Part of a small language model's weights: MLP 512 squared ReLU, learned positions.
Each number is 128 + 24 x the weight over its row's rms, rounded and kept within 0 to 255. Layers, rows and columns count from 0. The size above them is the row's rms in percent of the matrix's.

# layer 17 MLP up, 512x128, rms 0.393, rows 295-319, columns 0-127
size [110 101  93 102 110  96  95  89 105 102  97 100 100  97 101  20 107 101 103 105 105  97 103 105 107]
[[168  88 138 155 114 132 120 154  93 124 134 114 128  80 127 133 126 103 131  88  90 133 159 105 143 185  78  60 124 152 142 127 121 115 133 146 117 177 110 117 112 149 102 178 132 141 119 133 106 132 108  90 120 125 135 106 125 144 133 148 131 112 147 138 164 101 121 120 141 105  98 103 153 184 174 150 157 138  82 142 115 106 116 112 103 111 105  92  85  74 125 107 151 153 134 115 141 147 127 175  96 151 139 146 136 131 137 149 123 158 143 133 115 140 142  89 129 118 107 109 126 130 158 137 110 165 126 125]
 [123 155 145  82 116 103 146 114 115 102 153 152 141 155 130 127 161 107 100 147 121 114 171 153 153 149 148 113 169 119 165 147 139  92 140 125 135 138 148 128 143  77 128 121 150 126  84 147 169  73 163 151 111 119 115 129 128 100  47 124 105 141  97 140 127 140 147 147 106 129 147  90 187 120 112 148 158 137 131 179 144 108 130 143 118 134 106 153 139 100 161 120 150 136 117 132 142 135 122 129  76 109 117 127 140 181  86 147 127 122 133 126 172 117 126 159 137 135 132 140 117  84 104 134 153 147 154 128]
 [123 135 123 105 136 139  86 155 137 134  88 129 156 175 126 138 164 100 114 125 148 169  92  77 105 144 119 106 112 162  91 147 129 144 115 124 115 160 141 110 163 135 125 146 125 109 134 124  98 152 110 130 118 135 152 101 157  98 123 139 103 117 151 113 177 208 125 159 130 188 153 130 135 121  99  96 158 145 163 146 138 101 110 130 132 122 136 116 145  92 144 120 121 114 142 147 143 127 134  97 131 128 135 143  87 157 120 120 138 103 170 113 135 152 109 126  65 138 172 133 113 151  93 149 114 169 131 102]
 [106 102 125 143 123 152 126 137 140 100  80 124 111 152  81  97 130 140 132 106 106 166 106 118 148 110 111 127 109 139 104  99 172 110 182 168  86 151 126 103 125 121 161 104 132 138 146 159  94 127 111 107 103 128  78 130  91 121 131 120 129  91 143 157 144 129 118 188  97 167 131  71 104 131 140  93 147 172 161  95 133 159 122 120 125 141 161 162 129 109 144 149 136 131 150 143 134 108 123  94 103 117  89 114 115 134 126 124 147  86  92 147 132 125  87 139  97 156 116 157 151 131 121 113 139 161 103 127]
 [147 121 149 126 121 163 133 130 158 142 116 112 129 108 143 118 139 139 158 164 115 121  78 117 171 133 169 109 166 177 132  83 159  57 129 159 131 154 104 111  93 118 137 144 134 134 146 105 123 160 134 125 141 140  69 119  97 131 119 149 156 107 135 182 128 109 141 159 108 167 157 121 118 139 124 107 158 192 130 137 133 124 130 133 108 112 190 118 123  65 144 118 154 135 118 103 114 136 118 155 132 144 140 136 145 132 116 143 123 135 159  93 128 140 125 112 173 129 106 149 133 104 116 140  85 128 143  98]
 [106 160 148 143 108 130 124 128 127 136 102 152 120 127 142 117 164 135 123  78 105 146 141 110 118 127 119 143  99 126 147 131 144 102 121 107 122  91 189 113  92 120 103 126 102 112 113 154 112  88 121  77 182 154 134  88 125  86 118 109 107 117 105 166 153 103 173 122 152 119 160 144 141 161 100 140 122 157 107 125 133 162 162 143 121 107 122 132  96 137 152 141 152 157 114 115 128 102 114 132 125 119  90  89 163 123 150 145 137 156 150 133 136 213 150 121 124  98  88 117 143 141 104 128  99 165 108  99]
 [ 97 167 118 137 131  84 123 141 100 175 120 106  89 153  80 133  68 129 173 139 160 116 165 123 156 129 133  99 125 165 112 144  86 124 137 165 127 128 137 101 107 156 117 154 123 116  88 117 139 112 146 107  71 173 149 124 136 130 210 132 136 138 116 125 114 154 150 130  95 119 159 103 124 147 138 156 163 111  99 117 141 102 153 136 166 118 117 128 152 148 112 147 115 123 102 149 128 153 162 102  93 115 124  91 134 125 114 112 130 128 114 120 114 111 136 105 154 142 165 134 157 117 135 163 126 119  90 141]
 [149 191 102 116 124 126 139 168 139 116 112 104 134 186  99 124 124 117 133 146 108 167 133 106 161  76 130 101  81 184 134 132 148 139 115 156 174 163 106 143 139 141 131 137  89 105  97 134 115 107 108 157 134  78 104  91 168  83 146 118 132 140 164 140 114 146 152 164 108 139 130 163 148 120 112 116 113 131 105 117 114 103 103 135 121 100 140  95 171 110 118  96 146 164  94 139 112 114 141  93 106 160 126 128 101 146 125 145 119 108 157 126  88 123 102 135 100 133 121 124 126 128 122 165 149 140 159 116]
 [120 144  84  71 140 149 111  94 177  79 109 144 137 115 116 108 125 118 136 120 128 113 110 106 105 100 101 135 178 179 115 161 142  81 126 107 110 121  99 132 132  97 112 124 148 131 153 130 144  83 140 102 119 135 159  85 158 131 127 106 155 101 113 100 104 147 121 153 142 160 149 159 161 118 136 135 136 145 130 118 168 133 144 148 114 147  99 163 180 151 155 144 114 146 114 120 122 163  96 109 143 137 102 184 107 139 122  85 118 120 142  88  94 115 119 108 136 104 124 148 148 156 139 108 161 139 142  95]
 [146 130 103  84 102 126 150 181 164 104 122 128 151 118 108 125 130 166  86  83  87 113 170 112  93 144 146 152 162 153 136 140  90 133 150 136 150 162 114 146 140 107 112 132 134 122 125  94 121 134 116 130 130 132 105 101 133 131  88 141  88 132 131 127 159 148 153 126 186 133 108 127 141 150 170  99 134 127 153 165 142 137 166 139 105 150 125 140 159 134 141  95 121 116 143 129 111 138 121 118 140 166 121 139 148 151 138 115  89 106 139 125 113 165  94 114 154 135 101  89 162 151  93 141 101 124 179  61]
 [123 153 112 173 130 184  93 142 138 126 132 163 122 140 124 165 106 167 157 131  95 160 146 156 146 141 107 135 149 161 136 157 142 164 121 121  91 128 150 125 134  86 147 126 118 115  96 117 135 196  97  90 125 166  95 104 130 171 118 112  88 121 116 117  94 126 165 150 102 124 127 145 114 128  94 104 123 153  83 117 141 164 141 136 136 153 149 155 116 103  97 138 135 119 111 105  99 111 130 129  92 113 133 142  99  79 119 100  87 135 137 131 128 175 107 141 121 153 111 107 129 136  92 100 116 166 154 134]
 [ 79 103 118 145 135 108 143 146 126 111 118 100 129 137 139 156 185 134 137 122 148 139 121 143 145 127 154 152 129 138 156  96 108 170  91 141 122 112 140 143 129 111 144 171 153 146 122 126 130 107 107 122 170 141 139 142 180 109 130 137 173 156  97 129 143 130  89 191 100 141 102 140 108 147 107 134 161 133 162 120 121 132 121 130 106  98 162 127 167 128 133 160 160 132 157  75 149 113 122 125 101 126 104 169 104 152  89 100 108  81 142 136 115 132 128 112 109 108 158 110 137 152 187  90 151 106 154  99]
 [136 100 150 124 137 142 139  95 152 130 146 144  97 130 119 151 137  89 114 125 154 116 130 149  93 100  76  93 154 165 131  81 164 136 115 128 128 116 132 129 110 141 118 143 139 124 173 129 113 118 136 142  95 142 132  63 125 113 124  93  98 125 113  82 162 124 114 121 162 132 112  79 100 109  86 121 134 149 102 119 130 159 120 126  94 108 166 135  96 123 109  94 135 159 118 140 172 138 109 139 153 136 151 116 121 108 153 160 130 113 155 126 110 174 135 152 170 138 108 123  80 152 150 182 159 130  87 152]
 [118 117 136 107 119 136 122 117 156 162  83 160 149  57 144 122 125 145  85 112 122 120 123 147 113  63 154 113  91 119  85 119 105 120 141 116 149 109 137 121 162 113 147 149 113 142 110  92 126 128 112 119 134 102 143 139 161 105 140 117 144 136 144 142 109  97 147 143 136  91 151 176 101 124 107 151 130 139 155 135 135 147  90 141 142 143 154 106 141 115 108  91 131  81 143 137 136 114 114 102 187 128 159 114 139  94 150 129 123 169 110 112 172 169 130 158 158 141 124  86 152  88 120  80 142 148 153 134]
 [102 152 162 139 130 138  98  93 133 154  81 151 179 141 151 149 134  90 116 103 121 143 132  97 103 109 129 107 139 176 119 132 112 130 180 121 155 155 103 177 105 151 113 129 130 157 140 129 104 159 128 139 127  93  97 146 166 121 106 100 156  95 125  96 109 124 107 117 126 145 139 141 130 138 121 107 176 134 140 173 140 167 133 132 181 125 151  93 129  92 107 138  97 154 143 147 117 115 153 140 114 139 164 167 107 179  71 123 117 140 153 121 109 134 113 114 118 106 105 128 126 129 138 100 165 108  97  97]
 [137 153 108 119 108 143 117 152 150 131 107 105 121 128 123 140 147 121 112 105  87 162 174 147 158 129 150 127 112 101 115 129 126 116 118 153 170 132 161 131 135 137 129  91 132 116 128 127  96 136 115 110  83 149 124 150 148 118  97  86 112 118  98  76  91 150 103 171 139 112 116 133 124 172 133 159 163 106 163 186 133 162 141 156 157  95 110 138 132 141 129 136 159 135  95 138 161 146 118 125 157 106 140 122 122 139 134 114 148 156 155 100 160  95 127 137 118 207  83  85  97 173 133 122 138 121 144 108]
 [133 144 115 133  82  37 169  77  99 117 107 144 132 113 133 153 155 109 133 104 151  93 125 133 140 129 153 121  99 119 142 145 144  72 115 118 136 152 146 152  70 135 137 145 120 118 136 121 107 175 166 173 100 122 132 110 139 147 115 111 108 117 168 146 140 139  70 167 143 104 115 126 128 131 160 106 144 144 153 152  88 131 132 119 151 166 181 120 138  99 160 119 122 143 156 152 104 110 131  79 110 149 140 152 163 148 153 118 132 122 121 166 134 147 134 123 123 157 123 138 130 119 110 113 141 135 119 129]
 [126 143 124 120 107 169 141 105 107 146 123 114 110 142 100 124 139 111  90 110 155 131 139  71 121 110 106 136  93 139  70  87 131 100 156 178 148 175 141  96 112 150 139 133 139 137 169 117 129 144 136 111 147 119 147 130 131 137  66  87  76 119 138 100 143  70 112 126  84 123 117 132 132 164 124 106 134 131 156 148 149 120  89 110 115  87  87 134 120 125 110 133 114 127 113 105 113 120 139 155  84 105 167 139 156 156 143 164 108 125 127 129 134 140 159  94 143 150 144 117 108  91 113 144 120  86 113 109]
 [117 140 107  85 121 126 110 136 112 138 158  95 145 127 115 145 122 141 120 124 139 180 128  89 122 168 171 112 110 138 132 138 117 168 123 144 144 140 117 123 114 148 156 160 153  91 101 141 157 124 139 170 139 156 116  44 109 146 112  87 143 119 125 120 142 106 131 137 143 135 127  85 121 184 143 130 167 162 144 116 122 126 147 132 143 140 123 100 137 121 120  83 136 116 149 171 137  82 132 133 133 180 115 109 158  81 119 135 107 142 124 141 123 102 109 101 161 138 129 168 100  90  99  74 133 109 110 142]
 [109 134 117 154 128 102  96 110 109 136 108 165 120  93 127 157  99 117 135 155 104 142 130 128 119 112 150 150 126 114 158  88 118  91 137 126 148 139  67 148 128 119 161 170 162 118 119 100  98 116 118 145 107 140  97 142 129 135  68 101 130 129 128 109 105 123 128 145 143 150 132 120 137 181 146 116 138 110 157 142  91 129 142 177  96 129 113 122 137 144 132 184 155 118 142  65  89 133 116 134 154 121  94 154 135 138 139 138 119 198 142 109 157 105  90 102 144 126  95 124 111 147 169 111 111  94 149 153]
 [144 152 158 148 114 151  73 144 136 108 163 124 116  91 133 131 111  99 144 125 121 148 130 163 131 127 148 162 143 111 107 138 161 162 135 132 108 124 123 107 181 124 128 133 152 129  97 153 148 129 115 111  98 141 125 112 174 135  99 115 107 121 118 142 121 138 143 133 167 157 157  90 140 128 138  81 135 143 101 139  76 171 170 146 190 149 141  91 135 150  74 156 156 133 103 124 159 103 140  94 103 133 111 161 117 137 119 126 106 156 143 129 110 156 110 138 146  99 131 147 125 135  87 133 163 172 175 103]
 [136 127  91 104 116 167 133 146 140  92 123 121 153 107  76 169 153 117 143 106 155 132  80 117 102 150 130 105 130 156 134 140 112 127 124 157 154 152 159 119 134 108 128 135 127  37 100 144 119 131 121 112 131 114 116 134 123 171 115 136 104 151 138 136 132 116 133 123 101 112  93 131 141 167 166 123 149 118 161 128  95 117  80 107  97 133 142 136 105 111 136 132 129 153 124 104  95 197  93 143 145 175 116 122 135 126 189 126 133  94 117 132 162 110 108 157 116 126 128 100 126 153 127  78 155 145 139 148]
 [126 146 112 113  94 164 127 177 134 206 144 127 101 148 134 130 146 126 115 106 122 133  80 122 173 122 108 116 118 102  90  53 130 155 153 130 132 101 127 126 150 115 114 119  63 129 137 162 107 124 138 113 133 199 139 122 136  92 130 127 151 158 142 111 128 112 133 133 136 100 130 121 135 191 113 134 126 127 161 108  90 155 143 145  88 116 129 146 151 110 122 116 100 160 110 114 104 115 153 150 157 134  92 136 123 117 131 151 127 157 138 144 140 150 133 125 126 152 107 140 179 149 105 112 166 147 121 144]
 [ 75 101 114 153 130  84 154 149 128 112 101 158 143 165 125 149 113 156 104 135  88  69 131  91 113 137 157 161 148 153 139 144  96  63 126 105 166 130 113 163 108 133 109 101 153 150 168 103 139 173 164 142 108 125 109 141 130 109 122  84  72  97 129 109 120 122 166 149 130  86 124 114 140 106 136 117 145 147 152 164  96 154 136 127 126 128 122 137 125 147 105 112 165  76 129 103 112 133 136 110 130 120 125 147 114 119 131 152 144 118 148  94 114 142 158 119 131 134 121 144 103 142 120 120 123  97 112  74]
 [139 139 120 126 147  97 114 145 115 108 123 115 107  94 116 149 145 134 180 176  94 157 143 142 158 128 128 132 169  96 122  99 142 181 143 142 143 114 124 100 121 105 170 125 121 147 130 127 132 100 135 160 116 173 126 136 124 178 126 160 106 140 117 148 116 111  97 180 115 117 131 131 129 172 125 154 131 180 109 132  84 145  79 109 100 108 142 159 125 103 166 131 130 109 110  77  91 137 111 140 118 140 155 109 158 132  98 100 119  74 120 119 107 128 114 130  99 171 106 132 160 121 139 122 181 115 128 148]]